Each number is 128 + 32 x the weight over its row's rms, rounded and kept within 0 to 255. Layers, rows and columns count from 0. The size above them is the row's rms in percent of the matrix's.

# layer 4 attention key, 448x448, rms 0.0343, rows 89-127, columns 256-319
size [ 83  77  82  83  87  83  86  88  97  90  86  75  88  88  95  84  85  78  83  93  87  84  77  95  73  83  81  85  88  83  74  82  88  93  81  85  87  82  82]
[[142  72 202 140 173 138 130 150 100 110 125 134 149  98 108 102 156 135 123  74 172 143  87 166 143 129  95  99 165 126 155  99 189 163 115 139 125 183 155 181  54 163 147 142 148 148  92 121  63  55 123 107 127  88 152 128 114 108 154 180 163 154 113  72]
 [ 97  79 129  29 106 127 117  90 147 157  90 129 111 174  29  98 112 104 109 182 127 150 182 108 151  72 143 101 164 131 134 141 104 155 133 125 161 102 106 134 131  71 147 152 126  87 152 115 127 125 148 163 142 149 130 136 153 134 108 105 101 154 108 205]
 [105 139 161 129 158 128  89 164 114 111 151 152 154 102 147 119 146 124 131 112 170 145  86 149 114 173  49  99 113 146 117  91 169 165 107 105  91  70 121 116 124 169 168 112 178 106  95 116 122 167 133 127 103 135 134  95 149 148 125 173 158 108 130  85]
 [105 135 124 161 151 112 109 110 188 132 154 142 152 158 200  99 140 122 164 131 114 113 108 147 100 154 111 135  39 139 121  42 115 138  87 106 103  57 134 105 131 135 133 178 138 170 132 109 187 160 102 113 120 108 150 119 168 144 104 131 102 113 125 109]
 [ 96 123  96  51 123 154 118 149 121 145 158  84 160 151  83  83 126 170 118  72 124 163 157 153 171  71 126  93 145 113 121 138  90 127 113 104 159  55 131 116 147  32 132  92 106  29 153 133 140 145 160 137  64 140 118 157 182 153 123 110 147 137 123 145]
 [102 149 169  67 102 136 120 132 139 191 161 142 105 196 128 112 103 105 150 140 153 130 115 134 114 112 149 139  73  71 130 243  94 103  93 142 181 112  87 121 148 103  73 120 117 107 214 157 184 115 151 106 125 116 172 177 101 129 108 105 143 134 124 192]
 [162 120 159 223 120 171 102 130  94  94 190 109 160  40 245 209 148 160 135  93 152 126  75 114 147 177 107 133 157 152 171  85 162 142  80 128 175 156 188 185 128 141  65 136 106 180 123  98 123  95  93 114 119 134 160  87 139 127 140 192 140 105 127 106]
 [ 87 174 102 103 178 135 141 118 164  92 119 113 138 135  71 112 105 117 116 144 107 115 120 133 118 127  76 118  52 153 139  64 126 146 132 133  67  95 145  97 112 166 133 151 122 158 159 147 135 135 168  91 131 118 156 109 193 133 190 187 114 143 135  77]
 [106 125 118  53 143 133 109  91 180 140 104 128 149 101 100  91  94 129 120 112  85 116 176 129 118  78 154 153  12 130 115  40 125 118  90 141 153  32 159 145 149 107 152 191 122 121 163 104 150 110 152 132 127  92 119 133 194 155 181 138 153 189 135 151]
 [129 106 117 247 146 103 135 169 109 119 105 120 150  94 255 177 154 123 138 100 125 136 126 151 137 171 143 125 138  95 133 110 139 121 105 159 125 149 179 122 138 214  95 132 121 166  92 105 120 128  86 125 156 136 127 135 138 144 128 152 121 126 141  89]
 [ 60 170 125 201 115 131  93 135 138  88 118 128 191  69 167 156 138 163 165 128 143 135  67  99 130 213  53 137 157 188 153  93 198 143 123 138 162 163 134 108 166 211 139 148 169 219  88 121 118 128  92 132 134 123 120 155 156 149 112 145 129 167 119 153]
 [ 71 130 117 153 124  99 133 119 136 163 108 106 103 161 166 164 100 127 143 137 141 132 119 123 121 108 114 117  70 168 124 105 124 155 131 128 138 184 144 118 184 240 154 140 117 119 133 164 178 177 105  91 139 125 154 111 140  98  95 133 142  54 142 111]
 [ 93 160 129 205 135 130 121 135 155 119 102 125 129  92 213 145  92 111 129 132 105 127 155 137 137 172  82 110  96  93 150  57 156 153  92 113 125 127 159 129  93 190 118 126 117 197 128 106 150 163 137 108 147 150 152 125 156 164 151 189 111 133 145 100]
 [110 149 124  31 127 150 128 109 145 135 137 104 149 106  43  60 122  71  94 138  89 101 134 102  92  73  96 143  76 123 122  72 174 143 113 129 127 109 140 116  85  84 167 160 146 114 128 116 115 151 162 116 128 116  92  93 159 104 150 182 141 180 118 110]
 [134 168 161  41 163 126 157 112 168  95 129 126 143 176  43  60  81  97 108 203 136  95 124 139 121 104  96 129  17 136 141 118  87  95 110 107  94  98 100  83 156  92 180 195 137  85 151 122 166 135 109 129 144 121 105 140 122 116 135 127 146 129 115 170]
 [139 100 153 141 130 102 172 143 126 141 172 137  68 254 168 154 135 122 132  90 120 107  74 133 112 123 170 129 130 125 144 177  92  79 117 138 138  82 143 145 107  93 125 139  99  86 150 132 141 111 153 121 123  54 114 133  86 109 125  98 130 148 156 229]
 [ 99 129 123 126 124  77 112 121 174 126 101 126 177 100 209 117 140 109 127 148 114 138 146 155 139 150 116 126  25 103 131  58 184 118  99 153  89  85 140 102 132 156 124 168 148 128 147 115 155 127 125 109 129 148 127 145 146 147 132 166 100 119 119 126]
 [165 169 149 124 136  96 119  98  97  87  59 153  95 133  76 153  92  92 150 113 135 152 137  96  98 158 127 160 158 207 143 148  86 134 148 108 212 101 103 131 136  78 166 153 127 136 132 144 217 115 147 120 143 141 138 131  96 175 130 121  96 127 101 164]
 [ 81  95 122  22 118 129 127  82 141 147 138 122 159 145  25  41  99 127 115 142 135 152 151 136 158  72 159 119  45 198 118 117  84 129 136 102 148  94 114 130  88  80 168 103 124  48 143 102 133 158 131  88  77 123  95 130 160 129 133 132 113 114 147 128]
 [137 148 146  58 119 142 105 111 119 161 113 119 142  90  82  56 112 130 118 139 123 122 166 146 124  68  76 183   1 154 134  85 125 118 135 143 174  74 138 125 113  94 126 191 150 125 145  95 128 136 108 119 129 146 126 144 142 139 139 173 117 149  97 145]
 [161 120 136 144  92 118 129 115 139 107 106 148 107 189 180 159 147 167 106 164 192 133  75 123 156 132 144 153 191 128 127 192  78 114 114 116 140 184 124 189  82  98  89  98 109 103 119 114 122  82 127 147 128 156 128 101  78 105  55  78 144 114 150 180]
 [ 77  90 146  87 145 103 152 118 156  90 113 118  55 109  71 102  89 118 123 125  98 142 137 160 161  78 131 152 131 149 139  84 111 132 104 122 112  88 123 157  90 107  88 104 142  82 155 102 211  82 105  81 116 114 112 106 134 158 181 124 102 189  88 179]
 [127  89  70  86 118 140 158 104 121  98  86  95 140  94  24 118 112 149 110 156 136 138 168  94 138 102  84 135  92 109 102 103 161 173 127 120 137 142 132 151 148  86 163 138 141  79 146 115 153  88 160 187 120 107  93  97 140 119 127 135 165 140 119 149]
 [126  53 151 177 146 125 134 150 123 176 150 149 162 146 178 152 138 170 128 147 150 118  94 153 137 114 109 114 169  98 143  68 180 139 129 141 153 144 158 116  51 205 112 135 166 129 108 151 104 119 113  95 129 111  91 127 129 141 134  97 107 107 129 148]
 [ 99  89  89  62 121 133 121 114 164 143  84 116 107 189  63  82 141 146  95 143 135 138 142 111 164 106 145 168 137  82 133 189 101 146 109 109 120  91 104 150 161 111 154 116  87  95 140 123 104 171 168 127  73  93  64 142  71 115  90 104 162 123 144 176]
 [114 140 136  49 112  87 110  95 160 110 160 119 129 163 108  60 100 125 115 195 156 147  75 161 105 119 117 124  87 129 142 128  96 140 109 115 132  76 118 101 115  55 118 162  89 104 188 117  68 108 121 111  98  97  53  92 139 145 105 126  94 134 152 215]
 [144  94 163 109 158 133  87 104 106 103 166 120  62  73 158 117 122  89  97 155 153 182  97 139  95 142  81 175 128 147 104 101 160 156 122  96  83 142 149 176 127 155 145 134 136 162 141 103 113 138 129 122 112 177 125 131 112 142 255 106  73  97 162  98]
 [ 82 162 144 140 145 168 127 149 100  95  94 143  92  54 114 139 114 141 155 122 141 139 175 124 162 143  77 130  67 177 141  78 120 133 134 141 137 116 121 131 102 163 156 146 133 143 125 124 162 102 154 154 103 145 155 132 115 126 167 225 105 117  84 104]
 [106 166 141  84 146 169  79  99 151 125  97 145 104  65  72 116  97 115 143 150 146 127 162 111 132  85 122 130  84 158 132 168  78 118 132 125 138 112  79  60 183 156 116 141 110 133 179 117 147 150 136 172 124 114 124 148  97  61 190 123 112 101 107 136]
 [114 125 155 122 102 147 123 121 151 158  98 160 110 108 162 145 123  92 157 199 106 158 136 118 102 126 170 137 192  61  96 182  80 102 135 146 102  93 136 138 178  82 140  99 115  73 147 136 126 189  95 192 111 142 106 178 142 132  63  64 150 166 156 160]
 [ 34 151  96 187 106 196 123 133 136 102 166 120 145 136 127 119 142 171 122 170 149 106  73 127 147 162  55 104 108 113 171 111 135 117 123 134  88 165 151 170 172 184 111 163 103 129  89 167 104 128 103 148 136  87 143 113  99 191 195 136 150 149 104 102]
 [106 112 146 183 166 143  75 107  67 103 151  77 129  74 192 145 121 154 131 172  87 123 150 133 113 171 144 155 137  90 128  15 208 104 135 114 139  91 141 109 113 154 138 136 142 186 138 124 109  73 114 115 134 121 188 136 124 166 150 126 125 171 128 105]
 [ 86 113 165  66 130 135  92 120 148 129 116 131 131 159 135  48  94 122 112 128 128 163 149 108 155  73  87 164 112 112 157  89 105 127 125 135 116  52 125 134 140  98 166 180 101  77 145 155 171  88 129  94 126 116  89 141 149 222 176 165 131 141 109 113]
 [122 135 111 255 133 123 143 155 104 118 111 130 162  75 239 211 122  90 132 151 114 148 116 133 146 196  75 142 164 105 146 104 171 125 123 136 139 120 170 158 165 200  97 131 138 207 123 120 133 128  83 117 144 138 143 107 146 109  92 164 121 155 107  94]
 [124 154 156   0 126  96 171 124 142 126 125 121  94 133  12  52  87 106 100 196 155  95 139 123 135  79 112 101 100 138  83 184 115 119 130 136 132 104 115  84 131  78 149 119 113 114 169 124 101 120 143 152 160 170 100 149  83  59  93  90 123 144 127 193]
 [138 168 128 149 148  95 157 118 166 147 105 162 135 127 147 125  94 100 117 176 129 117 101 155  99 152 130  95  38 164 120 182  83 127 131 164 105 111 131 124 112 167 136 157 103 127 115 112 137 188 156 116 170 117 143 114 140 116 133 120 164 123 135 174]
 [153 167 119 173 161 152 117 130 124 129 136 116  67 145 195 182 159 102 124 119 134 114 158 169 120 137  85 190 115 140 158 140  84 115 176  99 170 199 106  98 146 179 103 147  95 171 160 126 132  67  91 126 140 164 177 132 105 153  87 163 103 107 151 116]
 [100 121 117 158 134  74 105 195 139 122 180 116 151 131 165 128 158 171 142  60 144 122  87 182 133 154 192 125 201 100 125  90 153 127  89 136 116 163 143 155 143 125 109 156 119 171 155 148 113  84 123 120 115 100  99 105 134 183  74 159  94 149 119  67]
 [109 129 109 235 125  46 166 163 183 155  93 137 166 167 246 186 153 105 139 162 117 101  71 106 119 177 140 151 151 126 138 143 118 121 165 158 103 153 134 151 125 189  75 103 136 193 117 162 127 134 103 112 185 111 161 125 167 104  90  75 124 120 130 170]]
# layer 4 attention query, 448x448, rms 0.04, rows 90-127, columns 256-319
size [ 71  75  71  85  78  68  76  88  66  73  68  64  80  77  89  67  77  73  72  67  74  67  86  68  81  82  69  86  83  73  72  79  70  70  76  80  76  73]
[[154 138 139 121  92  95 192 156 158 100 180 123 197  95 128 152  85 119 146 144 107 134  82 148  89 119 206 119 111 105 140 171 125 117 100 100 157 101 103  57 109 164 162 116 138  98  96  93 153 169 105  87 101 105  89 107 178 113 175 154 134  38 120 120]
 [117 144 130 101 153 183  84 128 126 110 160  78 104 127 144  71 156 118  83  95 140 156 158 123 144 138  89  98 110 161 117 127 138 114 142  61 131 138 124 205 105 151 130 174 141 104 136  56 120 152 123  65 124 209 108 129  99 172 180  99  81 117 131  69]
 [ 85 148 167 103 153 132 117 120 146  92  98 120 123 118  95  85 130 139 101 136 114 157 193 107 140 132 236  95  83 134 106 157 137 129 128 128  94  96 116  97 210  78 170 178  92 100 106  86 127 179 163 117 140 126 167 125 129 133 133 150 148 138 150 172]
 [ 54 102 148 139  80 115 114 112 119 199 112 122  68 146 113 139 132 175 145  97 108 133 152 163 121 117 191 151 137 168 110 157 162 107  51 133 162  93 112 117  72 105 138 141  98 127  98 110 147 153 129 141 124 116 126 111 107  87 167  77  83 187 169 143]
 [157 130 137 156 117 119 165 160 173  78 133 138 197 140 126 117 116 131 151  71 138  88 186 141 145 165 139 149 119 144 121 204  90 170 112 158 110 148 110  99 130  96 109  72 108 145 105 101 138  85  97 118 157 136 115 119 173 142  80 142 114  70 139 176]
 [ 50 150 140 160 163 178  95 141 133  95 173 110 103 140 134  93 145  60  91  89 162 181 160 117 160 108 109 149 104 135 122  85 141 147 151 102  65 146 160 182 139 123 136  91 142 134 143 104 134 104 119 133 128 179  35 110 101 130 155 132 142  98 153  90]
 [102 157 163 137 153 162 113  77  79  62  68 125  69 102 129 187 181 121  99  88 157 200 134 121 174 110 175 147 126 180 152 133  67 149 142 113 150 138 112 182 161 139 186 138  84 110 129 114   5 135  84 128 104 187 108 138 127 155 115 152 102 111 132  71]
 [ 79 157 122 129 138 157 143 134 118  78 149 108 106 123 161 139 134 132 114 124 127 134 137 140 133 113 136 158 164  96 151 147 209 135 129 147 147  82 130 111 162  92 134 109 146 117 116 141 143 168 137 128 127 118  77 106 190 113 123 155 123 200 164 116]
 [ 81 205 112 135 127 162  83 105 142 174 185  87 125  82 111 114 149  84 107 123 138 118 123  95 145 154 134 133 151 111 102  58 120 141 115 136 105  77 136 115 174 117 148 106  62 141 127 147 160 114 142 124 117  86  64  91 122 118 144 166 143  82 142 127]
 [200 146 194 130 211 195 143 139 125  96  83  94 168 134 151 133 151  67  93 155 144 107 145 147 158 141 118 124 125  91 140 137 134 156 145  85 164 118 134 152 199 147 213 126 133  88 156 120  69  78 111  77 166 160 133 173 113 153 130 125 117  58 124 102]
 [141  96 106 144 137 115  89  79 142 104 147 123  81  96  90 123 181 131 130 120 103 100 145  92 103 127 172 143 133 153 123 123  95 159 126 140  85 114  96 158 122 123  95 120  73 157  91 100  94 115 116 172 185 153  55 178  95 112 165 140 145 184 116 146]
 [129 172 124  96 122 133 138 133 141 110 125 101 142 119 139  96 137 148  81 154 169  95 134 103 120 189 175 160 128 107  96  35 101 144 142 152  76 109 136 125 187 132 197 112 101 118 103 120 120  93  82 101 132 177 126 130 102 158 168 155 130 100 156 132]
 [148  94 143 134 112 127 146 109  75  81  96 117  79 137 128 181  80 139 125 123 134 114 118 137 176 105 116 144 159  99 172  36 171 115 156 165 168 119 108 133 120 156 106 102 163 131 124 158  31  63 171 115 150 137  85  81 142 110 156 165 181 118 152  91]
 [104 129 124  97 127 211 182 100 118 112  86  85 114 141  96 124 156 117 156 115 115 148 194 114 143 107 127  99  85 147 173 223 116 132 183 122  99 100  97 158 100 143 119 112 153  72 170 148 119 148 171  55 139 108 176 192 152  86 141  61 113 146 146 105]
 [104 182 143 116 149 155  68 183 113 139 147 128 164 129 119 108 184 147 130 128 123 114 147 128 129 175  86 123 154 106 116 133  95  98 148  97 192  87 147 114 170 117 133 128 106  59 114 115 193 135 175 147 125  92 174 144 139 141 116 111 153 149 161 129]
 [170 178 122 121 186 160 110 129 143 109 167 158 152 121 134  98 124 134 131 136 128  99 158  97 132 188 191 155  95 169  85 103 121 154 179 134 126  43 125 143 136 116 147 133 115 102 114 122 181 136  97 106 139 165 148  91 124 200 157 175 138 117 135  33]
 [138 109 175 126 153 113 160 179 145 122 124 105 120 113  98  89 123 128 125 166 167  69 120 196 140 121 100 199 119 180 149 109  95 153 128 149  57  94 132 162 134 153 125 112 170 144 107 132 138 119 113  61 147 102 200 129 163 105 130 124 167 137 120 133]
 [163 121 118  95  87 136  79  86 137 136  91 108 181 142 132 129 104 160 136 102 112 129 204 106 121 134 115 132 131  84 112 158 192 185 156  88  86 138 138 117 145 105  89 150 147 102  93 132  67 133 126 152 107 187 141  85 135  85 132 119 153 137 145 100]
 [180 159 155  96 134 128 127 103 132 151 141 112 120  62 112 105  51  78 127 102 105  83 116 137 101 131 133 120 152 245  88 114 145  97 141  97 145  87  91 177 120 130  93 133 173 119 100 118  95 128 180 132 147  85 153 152 200  83 127 193 163 147 107 107]
 [152 108 159 118  89  73  72 175 129 134 131 148 160 195  90  83 108 124 124 106 162 136 107  65  64 135 135  92 107 137 135  97  91 120 172  82 100 148 135 162  86 138 100 190  73 126 165 139 126 133  59  91 169 153 195 146 123  97 117 132 123 139 140 163]
 [ 30 111  93 117  99 133 178  72 104 148 181 119 151 132 137 154 161 113  79  51 122 123  92 162 162 119 106 117 127 184 139 166 141 149 149 107 114 104 120 126 105 135 133 165 108 129 111 101  89 162  98 128  77  90 185 101 173 102 111 171 125 197 115 108]
 [ 89  93 155 124  90 136 131 112 112 166 135 144 126 183 141 154  82 144 108  86 151 128  71 168 155 113 164 135 150 152 153 114 191 135 102 126 158 125  85 143  80 150 149 144  85 192 172 165  88 140  96 131 139 169 104 120 135  83 131 131  89 116 167 117]
 [ 95 138  96 104 135 138 102 144 100  90 170  84 143 157 137 126 178 179 125 124 131  93 158 121 162 136 102 134 151  87 118  82 157 127 115 134 184 100 145  95 137  74 132 118  72  85  86 120  95 114 161 114  90 112  70 120 101 173 108 151 109 103 188  61]
 [ 49 123 114 169 119 130 105 113  76 120  98 133 207 126 129 142 171 124 126  88 123  82 118 122 121  77 171 114 132 147 138 104 141 127 165 150 156 144 109 128  47  90  86 134 131 149 146 133 117  85 141 149 145  84 107 125 148 116 168 138 108 133 136 172]
 [130 172 123 137 145 105 132 121 154 121  97 131  90 147 142 142 102 141 121  76 150  96 107 106 161 117 105 104 107 135 173 176 179 112 127 107 195  75 151 129  46 143  61 116 176 114 172 134 190 101 148 161 139 118 118 145 161 137 174 112 162 151  89  87]
 [218 198 112  90  82 142 108 134  97 115 153 131 114 117 129  95 128 173 116  73 157 177 150  96  96 130  68  82 134 149 144  77 136 152 191  99  91 134 140 169 143 128  97 133 108  85  46  86  74 124 181  75  81 159 112  89 185 160 165 171 184  78 124  62]
 [ 78 142 142 101 146 167 101 107 189 134  84  73  89 142 160 153 139 155 136 121 145 116 159 213 111 155 124 132 148 180  74 144 150 132 118 137 127 119 111 187 236 134 156 162 124  99 116 131 122 132  81 156 135 162 133 161 106 160 170 162 157 132 153  79]
 [162 172  94 128  77 100 173 150 180 133 142 170 142 142 120 112  67 104 111 145 130 172 146 105 121 173  95 121 131 170 131 191 131 149 113 123  99 156 108  99 176  98 130 114 116 177 107 136 177 111 118 113 156 119 145 178 175 133 120 166  96  61 116 154]
 [150 101 148 127 111  94  92 164 162 128 181 169 140 101 105  78 167 149 164 110 101  71  92  96 112 144 132  82 124 110 173 113  79 113 142  72  88 141 106  63  93 120 134  75  91 158 145 172 133 119 131 152 123  85 134 116 103 124 107  75 107  86  96 197]
 [ 62 119 153 111 125 166 136 156  61  68 121 168 122 168 125 172 127 114 134  67 127 145 108 115  93 129 105 109 124 181 125 173 164 147 162  61 131 137 154 149  95 150 129  84 118 112 127  83 119 144 137 125 122 130 102 153 128 146 128 141 144 116 162  61]
 [144 169 161 108 138 110 168 131  75 124 158 138 141  84 157 134 149 167 118 184 157 139 172 109 143 122  94 103 123 118 121 108 139 138 134 103 137 168 169 206 186 142 151  95 167 127 102 128 137 192 150 148  89 138 120  91 165 136  85 170 133 154 136  87]
 [152  88 154 112 153 159 187 127  45 115 193 145  74 128 147 121  82 160 106  86 139 131 130 121 158 109 209  74 123 199 142  75 225 129 143  93 117 124 128 180  54 164 118 153 178 130 135 105 148  89 176  84 111 127 142 108 174 112 149 135 130 152 160  62]
 [141 103  78 104 122 144 110 123 170 136 173 128 103 109  99 148 120  82 144 129 106 113  98 121 178 138 131 161 158 155 113 165  89 136 122 119 112  88 173 146 160 162 143  98 124  81 145 126 187 123  97 105 143 104  83 152 101 145 165 175 151 147 114 104]
 [149  86 168 143  82  78 153 148 128 157  59 149 185 202 121 158 107 131 149  73 100 130 204  94  95 104 190 108  98  76 138 211 128 144 124 117 162 138 105 126 115 103 105 152  95 158 160 128  94 131 134 162 126  84 150 180 159 158 183 129 147 123 159 159]
 [127 182  74  91 108 126  76 123 156 123  98 145 129  77 132 146  86 110 115  95 152 100 116  96 122 166  65 154 131 146 133 173 101 143 169 102 118 110  92 131 140 168 109 106 112 127 152 134 202 115 100 142 135 174 157 192 124 106 155 127  98 103  87 145]
 [107 111 143 119 111 126 165 158 196  91 204 123 117 106  94 151  69 133 134  62 136 101 153 164  97 171  65 109  96 117 149 178 138 111 140 103  87 197 122 140 142  81 106 104 100 149 139 130 114 112  55  70 134  85 128 163 132  91 120 134 142 112  70 145]
 [126  69 151 164 161 134 177 113  80 102 129 141 111 157 144 162 141 129 129 173 127 136  98 155 152 110 156 110 120  89 115  78 145 159 134 134 109 102 167 117 105 111 110 140 125  73  92 178 119 160 152 149 134 128  67 123 142 109 120  88 140 153 131 137]
 [150 167 147 107 166 169 153 115 166 138 138 160  77 134 108 129  81  84 149 123 135  97  74 135  93 147 115  96  94 154 100 149  43 105  91 126  98  70 124 111  98  99 123 114 129  78 177 152 204 110 101 100 129 113 148 155 147 120 135 123 136 111 123 139]]
# layer 4 attention value, 448x448, rms 0.0523, rows 64-77, columns 256-319
size [146 127 103 130 134 119 126 158 137 134 140 145 104 114]
[[132 126 114 141 130  56 103 118 159 116 111 135  80 121 128 120 131 144  42  59 160 111 163 166 202 149  79 246 119 122  82 109  92 148 111 139 121 104 107  88 101 134 154 180  95 103 104 135 156 138 195 146 149 149 111 152  98  50 137 132 115 100 202 123]
 [155  80 120 110 141 132 189 145  68 166 138 142 112 108 121 137  89 209 105 152  74 159 112  84 108 157 108 129 143 152 204 112  98  75 126 217 125 124 138 157  89 145 128 117 110 157 178 155  96 117 119 116 131  72 128  89 145 115 114 107 147 106 163 142]
 [118 139 147 141 159  98 120  92 116 118 107 162 176 119 120 129 115 155 103 146 146 127 146 144 161 107 141 191 118 147 106 122 135 195 113 130 120 133 104 119 154  88 115 107 154 120 150 152 129  78 162 159 139 120 173 131  99 113 111 103  26 125 187 122]
 [116 170 105 110 152 103 125 133 147  94 136 116  71 144 107 149 155 186 133 124 115 121 186 101 189 107 102 148 139 128 151 163  87 182 117 204 146 131  98 112 115  81 137 123  85 112  86 209 132 116 144 145 127 127 104 125  78 159 120 116 140 130 213 110]
 [139 133 139 129 124 121 128 125 132 215 163 181  53 114 121  59 115 176 158 107  94 109 149 121 171 187  81 129 138  94 106 138  82 144 104 143 123 122 146 136 115 135 131 187 183 128 102  64 140 131  88 116 115 145 113 142 117  98 123  74 128 138 154 158]
 [120 131 158 137 125 114 157  97 127 137 111 117 141 137 138 146 105  70  44 159 183 110 112 165  80 149 156 126 118 171  84  81 169 116 139  57 113 123 129 118  93 140 113 161 133 104 150 103 116 130 118 120 188 126 152 134 189  69 125 161 127 153  61 147]
 [153 140 131 129 145 111 163 116 120 127 141  54 108 115 111 148 128 186 123 157 100  88 129 142 141 154 162  81 116 140 186 122 109 103 132 127 160 150 205 122 112 119 109 108 129 120  98 179 113 140 107 161 132  83 131 204 131 124 135 103 109 145 183 102]
 [133 153 132 104 168 147 155 151 113 108 146 147 135 137 117 166 132 163 233 148  98 142 108  64  64 123 146  86 154 121 195 165 114 194 165 207 122 145 147 160 156 109 117  91 127 160  93 180 129 142  73 108 119  81 118 127 106 188 101 130 146 145 140 105]
 [131 140 120 143 142  49 133 122 145 149 142 119  45 124 127 109 100 178  38  94 149  53 144 151 157 191  85 199 124 154 118 127  87 114 104 158 135 108 127 100  89 128 162 200 107 107  90 148 149 148 174 158 175 140 116 182 136  41 144 153 129 115 158 141]
 [118  99 105 102 159 115  96 111 150 136 163 101  87 112  90 171 124 131 188  93 184 112 153 102  96 100 120  52 138 119 154 163 132 135  62 165 131 119 118 153 162  95 137 131 103 151 105 109 141 102 125 112 115 102  99  72 112 196 111 157 122 135  63  94]
 [122 153 122 137 126  83 100  87 133 103  89  95 148 145 133  95 126  80  29 161 139 118 132 188 212 132 100 182 120 118  50 109 147 110 126  46 150 119 121  70 103 131 133 184  86  70 114 155 119 127 168 164 148 190 128 179 124  95 129 130 111 111 184 151]
 [147 179 114 138  39 120  91 104 131 153  94 166  96 104 145  83 109 106  56 100 102 137 140 148 135 117  64 186 123 105  56 119 111 135  73  95 129 116  66 130 116 130 140 209 133  88 111  17 143 122 135 116 138 199 132 123 138 107 152 139 152 151  78 143]
 [128 141 119 128  91 117 136  91 119 148 127 107 129 131 121 143 100 114  98 132 149  91 161 117 144 140 167 106 124 160 122  95 129 100 149  92 143 140 138 162  80 137 119 156 128 104 139  91 125 127 113 111 131 165  94 133 205 176 165 174 168 135  78 113]
 [143 194 130 123  82 134 166 134 111 171 109 148 170 130 123 147  91 138 163 152 131  90 129 138  49 132 178  47 131 128 118 120 125  99 177  43 129 142 171 151 107 128  94 152 210 153 118  88 142 148  69 121 127 120 127 116 180 168 130 124 121 196  59 107]]
# layer 4 attention output (transposed), 448x448, rms 0.0427, rows 64-77, columns 256-319
size [137 112 102 123 122 117 130 149 133 127 132 145 107 115]
[[127 167 122  89 156  73 118  97 134 143 114 130 131  85 146 116 108 169 243 139 117 160  99 115 114  92 144  13 167 125 104 176 173 112 111 161 119  86 186 129 125 131 127  44 176 149 144 150 131 117 186 147  88 154 157 128 130 118 135 103 137 134  63  94]
 [150 148 109 141 125 106 150  88 119 101 146 136 103 138 115 147  96  64 143  93 151 120 107 190 123 135 105 132 126 126 142 234 123 177 169  82 141 150  90 138 143  93 138 162 112  88 118  81 129 159  48 123  86  82 101 145 183 100 127 140 161 116  80 121]
 [159 175 143 144 152  85 124 175 127 111 121 124 147 129 204 127 153 153 136  86 106 152 125 137 108 128  41  87 114 125 119  50 171  68 124 128 159  73 164 147 158 168 107 119 164  82  88 193 145 123 128 112 141 134 118  98  91 140 118 134  96 105  93 185]
 [102 125 127  98  74 112 134 121 101 100 126 105 125 127  96  62 142  99 115 112 149 131 108 138 160  53 102  63 168 140 168 103 107 114 116  59 133 108 174 129 152 134 156 138 149 160 142 152 150  83 177 157 104 137 132 143 124 132 125  83 116  87  67 155]
 [160 118 104 138 197 114 140 111 118  86 132 124 107 142 152 183 131  63 144 151 140 128  68 188 153  58 109 148 118 154 123 151 157  84 119 163 148 132 112  98 104 124  89  85 181  98 141 160 120 127 130 126  93 153 157 155 157 108 119 135 120 151  79  64]
 [132 137 129 138 108 102 117 174 177 208 137 165 140  91 125  92 101 156 208 111  81 125 173 103  71 194 152  95 120  64  87 168 169 132 122 157 116 105 105 147 155 120 120 122 102 134 122 130 146 168 128 136 113 105 101 141 109 122 140 134 129 110 207 139]
 [124 131 146 117 118 143 107 132 112 143 133 159 140 176  85 118 143  98  85 129 132  68 120 149 140  60 138 135 144 122 118  94 122 153 129 103 131 112  20 116 134 159 157 131 136 127 110 126 155  88 159 132 142 124 138 120 133 153 136 106  81  82  93 235]
 [119 100 116 153  72 176 140  93  73  87 137  96 117 153  88  86 145  67  12  97 149 108 103 151 188  68 147 149 116 145 185  72  82 123 148  54 136 147 114 131 139 108 151 186  96 119 151  99 135 117 127 145 127 125 137  96 136 153 139 127 120 120 119 142]
 [145 153 122 112 153  97 141 108 127 155 118 162 105 105 120 116  93 115 255 127 120 124 116 171 145  77 172  48 129 111 108 193 171  99 134 134 127  82 122 145 115 121 117  56 181 136 117 135 123 129 175 175  81 136 141 159 144 103 140  85 129 110  85 140]
 [132 103 132 159  95 124 148 160 122  79 140 123 127 137 178  96 173 149 116 116 135 117 122 152 170 124 158 176  65 141 169 121  76  93 132  77 142 165 147 135 116 128 151 137 149 137 102 107 126 124 110 126 115 126 141 162 100 121 130 114 113 109 230 220]
 [129 173 121  88 150  93 111 141 146 213 114 138 154 108 117 143 101 170 223 156  96 134 166  71  83 154 119  59 160 102  66 108 179 134 105 196 119  73 123 125 147 159 133  85 156 168 130 163 143 122 192 133 149 145 123 132 114 108 120 108 113 120  80 131]
 [133 138 118 151 173 116 168 159 167 211 142 169 116 102 150 172 112 111 255 143 141 172 110 144 118 158 183 135  66 144  72 195 164  61  93 196 125  95 217  84 118 104  86  85 170 141 147 163 134 115 156 142  99 154 159 161 144  99 140  91 145 130 133  41]
 [147 115 151 117 121 156 141 173 145 173 134 174 124 129  88 122  86 143 166 155 119 111 138 151 120 204 110 151  55  98  98 204 129  80 120 138 132 107 113 124 126 117 130 134 126 174 140 132 119 130 144 124 113 111 123 178 102 117 131  95 125 116 151 164]
 [141 109 120 159 105 167 151 167  99 171 161 170 128 153  98 126 108  83  94 140 110 109  94 150 141 144 129 222  89 106  96 135 135  88 126 153 147 124  62  96 112 108 121 177 116 137 134 110 150 134 118 119 116 137 147 137 139 161 158 146 109 106 179 147]]